Weights of a small GPT-style language model, trained from scratch on English Wikipedia.
Size: 13 layers, width 256, 4 heads of 64.
Architecture: RMSNorm before each block, rotary positions, no biases in attention or MLP, untied embeddings.
Training: a variant of Adam for these matrices, 3365 steps.
Each number is 200 + 30 x the weight over the matrix's rms, rounded and kept within 0 to 999. Layers, rows and columns count from 0.

# gate: layer 7 MLP gate, 704x256, rms 0.0414, rows 370-378, columns 0-127
# up: layer 7 MLP up, 704x256, rms 0.0405, rows 370-377, columns 0-127
# down: layer 7 MLP down (transposed), 704x256, rms 0.0394, rows 370-377, columns 0-127
gate370,240,193,192,194,224,139,210,207,157,171,211,195,221,199,246,186,233,227,159,142,206,199,191,168,174,172,188,217,206,255,181,172,209,203,196,155,255,256,200,153,167,178,185,141,141,186,173,225,185,202,200,221,180,201,164,173,214,182,200,197,211,174,175,207,179,217,225,183,161,165,179,175,183,206,212,150,164,194,124,219,160,241,168,207,203,177,219,226,150,222,251,180,245,228,198,212,142,179,184,173,250,232,163,209,236,180,187,211,213,210,128,227,255,182,155,192,161,222,219,209,176,194,218,195,147,150,189,216
up370,249,263,203,209,236,239,203,194,227,201,162,216,175,157,192,160,188,201,228,112,174,149,239,235,219,189,183,205,168,199,211,250,251,187,255,198,215,248,228,189,189,187,215,220,156,191,206,168,240,239,169,217,232,185,200,202,216,211,184,234,198,187,178,176,145,191,217,173,243,171,209,220,181,215,159,221,183,203,238,229,230,233,120,182,179,177,225,237,215,192,172,214,172,184,123,218,199,222,267,144,185,214,166,196,235,164,162,200,251,209,207,193,222,165,209,192,225,190,197,175,184,227,176,188,196,190,235,178
down370,209,183,212,221,220,247,181,162,225,198,247,172,187,199,231,190,231,175,210,193,198,218,181,184,161,217,215,186,224,185,196,246,166,194,219,166,222,192,192,241,215,216,190,242,241,185,209,210,190,155,159,218,162,209,195,157,181,188,202,190,161,178,187,140,197,223,145,218,210,203,183,202,166,209,168,188,224,181,225,237,220,213,240,239,143,182,205,136,217,237,199,160,202,165,191,223,250,184,214,211,163,238,179,207,228,203,141,178,207,190,239,189,208,196,217,155,203,156,188,190,181,221,130,194,266,244,178,208
gate371,183,222,190,209,217,245,186,226,172,212,146,113,203,177,143,198,204,226,179,128,232,174,230,239,193,183,191,208,183,195,203,201,210,205,233,151,231,217,222,152,203,151,250,223,243,202,130,225,198,186,176,174,198,210,240,174,199,199,194,154,202,188,202,216,188,210,237,180,193,234,204,150,228,203,200,167,247,213,193,170,210,164,206,299,230,166,182,178,241,226,251,211,213,220,172,182,178,200,244,209,162,210,208,266,232,272,186,191,206,186,203,171,221,166,212,181,215,199,185,206,155,239,227,211,246,215,190,208
up371,220,193,246,226,168,176,191,205,206,143,176,208,210,235,189,196,201,212,213,162,178,111,224,190,186,185,223,201,300,191,161,221,195,169,189,193,161,194,167,204,204,162,155,183,194,214,219,243,215,207,173,191,137,235,214,223,247,237,184,201,186,206,194,201,213,176,223,244,143,208,211,178,255,180,193,160,177,185,204,245,192,179,163,232,215,195,164,155,193,191,199,208,223,188,147,171,212,162,257,175,201,204,249,248,123,165,236,153,209,230,235,181,168,211,157,200,193,248,191,145,169,191,182,187,240,178,192,191
down371,213,205,289,217,174,163,168,224,160,222,191,174,249,228,134,264,237,194,191,182,201,194,194,194,135,195,243,168,263,189,191,209,188,162,207,210,230,143,242,193,214,189,222,145,232,164,192,169,236,163,158,181,250,234,161,151,192,233,152,237,191,137,185,233,178,184,208,226,220,190,164,167,169,205,164,230,173,234,188,188,212,175,188,222,159,193,201,141,243,182,210,299,231,243,189,190,156,166,227,185,226,194,182,172,206,194,219,186,230,179,200,157,214,204,178,205,218,217,155,183,188,167,200,206,218,215,164,185
gate372,184,169,218,170,210,265,186,139,234,179,223,208,172,234,198,174,258,169,195,265,163,203,252,213,238,178,196,204,196,203,217,190,176,198,220,199,201,153,235,206,227,236,200,202,168,209,175,230,226,251,175,178,167,186,183,200,195,162,212,135,160,192,198,212,205,207,172,191,161,193,191,188,229,164,196,205,206,195,242,217,200,164,248,266,170,181,197,170,153,219,157,222,281,164,172,214,229,165,208,203,192,185,210,174,180,193,209,207,161,206,210,201,221,216,178,192,126,191,174,223,191,190,182,206,197,184,174,190
up372,198,167,155,187,260,146,201,192,190,168,227,233,223,178,191,181,260,202,183,235,182,213,228,181,231,220,139,160,209,215,240,183,180,217,217,189,238,190,247,201,177,233,191,178,202,183,248,213,208,226,130,200,197,168,208,201,221,158,140,209,236,207,250,130,201,196,204,193,145,178,176,219,177,196,139,213,213,176,220,182,162,169,184,220,202,162,215,202,202,235,197,195,176,136,232,252,225,207,199,187,178,157,204,192,218,203,234,142,201,303,231,222,229,237,210,244,215,208,221,240,233,174,225,203,189,188,259,159
down372,180,233,204,247,160,211,189,196,231,212,175,159,156,204,211,218,196,215,196,149,207,166,176,185,163,187,242,213,186,200,259,266,219,178,180,216,164,228,189,209,208,153,232,175,180,212,171,172,165,161,238,243,192,232,205,167,193,221,161,232,236,220,178,220,200,209,228,221,249,205,237,206,190,187,245,201,232,238,230,215,276,232,194,181,201,141,192,204,231,192,205,160,151,229,126,175,161,202,207,202,161,190,262,177,240,197,187,230,219,168,196,174,187,202,219,175,212,212,204,197,240,200,160,216,229,231,176,217
gate373,188,230,223,217,161,204,208,191,206,154,201,186,121,178,192,186,179,220,293,201,215,186,233,187,216,192,152,231,147,189,159,247,192,219,222,218,214,169,239,154,215,236,206,219,201,182,206,221,253,169,152,190,212,175,274,205,214,180,212,206,182,170,232,218,142,214,242,180,178,223,210,170,242,165,228,167,193,238,223,182,211,213,191,235,217,205,165,230,188,190,160,169,180,197,224,234,219,215,187,201,219,207,196,171,189,202,169,199,196,212,190,169,203,191,201,221,207,230,196,184,198,164,175,212,258,281,253,236
up373,154,235,210,226,241,207,207,191,210,182,162,226,180,224,221,184,214,189,166,203,254,221,260,210,218,198,220,194,182,130,240,186,227,253,208,164,175,185,177,211,199,169,206,221,226,213,215,209,197,155,185,165,207,215,221,229,198,220,193,195,178,191,159,190,160,211,212,135,227,175,174,172,212,157,192,161,210,194,198,200,165,181,179,210,178,182,219,194,163,192,192,186,207,181,164,172,205,233,200,177,201,172,172,211,154,152,183,225,271,247,228,159,223,217,215,146,213,198,190,180,132,172,191,183,158,153,229,197
down373,177,174,178,215,173,254,194,186,185,227,194,193,198,200,255,173,200,214,148,163,155,182,226,203,255,223,226,258,212,183,177,178,208,160,167,188,215,210,146,214,170,193,238,183,167,223,247,193,189,205,156,215,228,242,156,222,125,184,245,195,238,209,198,233,169,223,215,172,106,197,217,185,189,163,283,232,149,223,175,176,230,208,239,182,131,204,254,205,211,238,191,184,188,202,160,207,204,159,173,188,225,210,250,175,159,209,195,186,216,142,189,207,221,211,208,227,221,226,256,196,163,169,208,187,233,210,162,201
gate374,148,146,214,161,200,223,181,230,172,207,152,259,166,187,224,145,206,239,302,176,214,202,236,179,252,185,226,260,207,235,265,203,229,212,195,160,162,165,165,243,225,189,172,201,210,221,238,220,223,138,198,228,210,275,190,218,199,152,262,256,153,191,206,199,217,231,242,177,176,190,205,203,205,136,178,199,162,204,231,216,197,201,199,189,249,178,171,215,187,177,194,211,171,207,205,184,209,193,245,176,166,150,186,151,228,236,219,202,163,207,218,240,199,224,206,227,208,164,227,166,145,182,178,257,208,147,200,208
up374,222,233,190,187,202,185,177,200,228,193,247,206,210,173,169,186,176,246,150,157,221,186,199,161,164,204,193,207,188,220,223,219,171,211,224,207,200,169,195,185,191,211,199,204,140,197,171,175,182,174,183,195,248,164,225,201,240,181,210,161,223,217,225,195,205,219,210,228,152,246,195,177,183,231,235,198,198,154,170,203,168,247,217,215,223,176,213,161,211,198,245,199,161,209,158,214,168,195,163,173,214,151,224,166,219,178,191,211,226,229,174,150,187,207,177,185,163,212,202,188,168,193,138,200,187,181,184,194
down374,183,152,251,140,198,198,174,184,167,186,163,212,194,248,207,182,224,159,261,189,236,217,203,193,228,227,167,201,178,150,215,205,225,236,194,181,189,171,167,194,222,174,209,227,238,238,246,191,209,180,216,214,209,231,187,190,185,150,231,247,207,171,166,223,230,234,235,184,242,118,159,205,188,172,190,174,195,199,240,223,200,172,124,169,159,148,218,252,248,161,204,227,199,194,223,165,219,243,223,219,178,191,195,193,169,219,220,199,236,205,218,251,216,246,221,220,179,192,207,207,207,177,209,192,234,186,225,223
gate375,231,156,207,139,233,188,188,183,232,217,169,189,168,189,207,169,206,182,208,180,219,203,165,155,220,175,217,150,242,187,171,254,130,191,162,233,233,217,248,213,227,221,274,187,200,213,200,192,244,193,192,132,184,250,235,154,203,218,235,199,180,203,198,258,199,198,171,219,185,202,183,153,235,229,198,169,199,187,230,222,171,158,188,207,215,207,218,235,216,222,192,184,220,188,217,189,208,138,216,209,269,243,252,190,223,166,184,240,160,187,254,246,210,191,163,198,200,203,204,206,223,211,176,197,192,175,164,175
up375,182,184,188,193,237,203,182,194,209,173,190,269,175,243,210,220,194,175,204,217,209,177,188,223,256,219,131,225,202,212,208,241,205,227,195,249,203,199,187,186,189,235,173,172,214,158,204,196,227,187,180,179,206,218,156,220,229,221,215,181,191,241,255,210,234,136,188,231,213,185,166,156,179,203,189,227,244,174,119,174,230,192,136,164,194,205,158,239,179,177,261,213,230,171,215,196,221,239,154,159,174,196,198,174,161,203,214,217,154,233,180,237,201,145,201,212,211,239,207,229,195,232,171,177,220,221,234,167
down375,234,239,209,193,185,230,198,199,220,232,195,256,158,219,226,196,186,182,204,191,216,215,228,187,226,244,184,246,198,272,208,156,218,170,220,210,150,176,243,192,192,225,182,236,155,203,184,183,194,209,210,219,131,202,217,209,246,147,187,199,232,243,293,250,183,189,205,154,178,256,204,185,206,191,174,189,220,151,144,201,205,224,227,187,219,234,203,199,241,198,195,233,228,232,174,235,209,243,216,209,247,206,175,212,202,211,212,180,245,197,185,190,215,234,163,188,201,182,205,194,237,190,195,202,196,200,245,219
gate376,234,164,197,222,224,226,196,202,207,167,155,217,206,222,250,214,208,170,184,185,255,156,191,230,215,196,229,196,220,239,195,248,139,191,180,203,192,205,236,199,211,170,271,201,198,209,165,219,225,232,185,243,186,198,198,177,192,208,233,223,154,141,210,186,217,215,131,202,151,196,209,121,230,184,216,194,214,213,189,214,211,189,238,240,217,165,225,147,207,199,197,217,243,202,218,151,191,172,211,156,233,175,193,232,209,190,218,214,170,256,197,194,198,182,250,201,240,256,195,222,200,150,166,245,234,222,167,163
up376,273,218,198,166,192,191,205,191,219,160,234,183,151,166,188,147,238,182,230,217,201,154,214,234,249,225,163,215,176,168,207,222,239,254,200,175,192,230,225,154,222,184,218,218,164,237,223,224,252,206,186,160,181,168,276,179,137,208,160,143,134,223,185,220,247,244,203,221,208,256,175,201,211,215,161,163,247,123,148,223,199,187,195,243,219,231,238,214,189,205,199,189,194,197,215,195,225,183,212,172,246,200,170,174,214,185,193,198,227,217,272,203,148,220,209,181,196,194,214,149,223,235,217,171,175,194,191,177
down376,221,200,139,232,239,175,154,154,188,207,174,196,207,233,213,187,157,185,172,223,238,186,231,195,219,178,193,192,216,205,171,243,184,199,155,217,239,207,157,172,196,247,225,202,205,219,172,201,202,236,202,208,147,201,245,200,180,203,202,203,200,219,197,200,237,183,165,148,171,190,194,72,268,171,196,192,183,179,226,187,164,180,196,237,202,196,202,122,242,238,171,208,267,229,214,171,193,188,190,217,234,132,263,213,241,234,203,195,225,205,205,194,197,240,210,188,155,257,158,230,224,160,198,222,216,211,184,209
gate377,223,188,218,209,244,217,187,215,202,219,235,197,172,194,180,180,137,183,206,179,175,161,223,220,154,203,230,234,213,192,135,196,142,215,181,209,237,191,150,230,206,172,185,156,150,234,223,186,222,229,158,237,278,189,191,133,140,171,213,223,192,217,207,204,193,219,153,153,153,232,169,193,199,246,205,169,211,255,107,223,214,229,230,218,196,211,186,150,161,223,179,200,196,183,200,196,176,170,228,241,235,213,212,197,215,174,185,172,214,189,215,210,206,138,165,222,225,285,221,267,216,174,165,177,183,227,219,222
up377,204,239,192,212,214,167,191,192,212,179,177,236,231,224,222,212,190,222,201,174,268,208,228,229,209,221,233,206,225,187,238,208,168,214,196,178,188,182,172,187,166,220,198,231,146,246,157,175,180,194,200,231,160,213,205,200,216,221,155,142,199,211,252,214,211,263,232,192,173,192,184,160,217,231,206,231,198,193,204,221,104,180,204,188,182,184,203,169,204,173,251,182,205,172,113,206,196,167,156,199,209,184,150,173,157,204,229,231,227,175,167,247,252,191,207,214,140,224,219,205,185,217,206,153,228,221,133,170
down377,199,238,219,198,195,197,200,158,179,175,208,173,200,179,179,183,202,197,212,198,195,231,208,162,162,163,185,153,209,193,207,241,161,226,200,179,196,216,196,256,143,206,165,212,178,232,198,236,173,154,198,230,151,177,178,234,167,174,184,198,192,188,194,213,205,220,214,238,161,245,219,187,283,203,274,164,192,165,218,219,205,243,233,219,196,221,214,214,172,223,257,192,154,199,203,187,210,199,192,189,215,258,221,205,181,147,186,140,200,218,239,130,200,240,187,212,239,278,203,221,190,195,195,193,185,159,213,157
gate378,147,225,232,204,211,191,202,174,165,236,278,190,225,168,210,160,214,147,202,211,216,257,148,204,214,206,195,232,202,152,139,177,200,244,197,218,184,231,255,180,179,210,201,136,242,211,202,218,278,236,190,257,235,178,198,154,157,202,200,197,247,208,197,181,196,216,194,163,150,222,149,201,199,231,174,177,195,193,166,224,219,264,207,259,316,192,211,242,174,237,173,171,198,184,215,231,116,164,166,226,192,235,229,248,210,203,93,136,207,179,180,164,200,157,201,162,324,230,297,270,253,217,212,266,165,181,175,272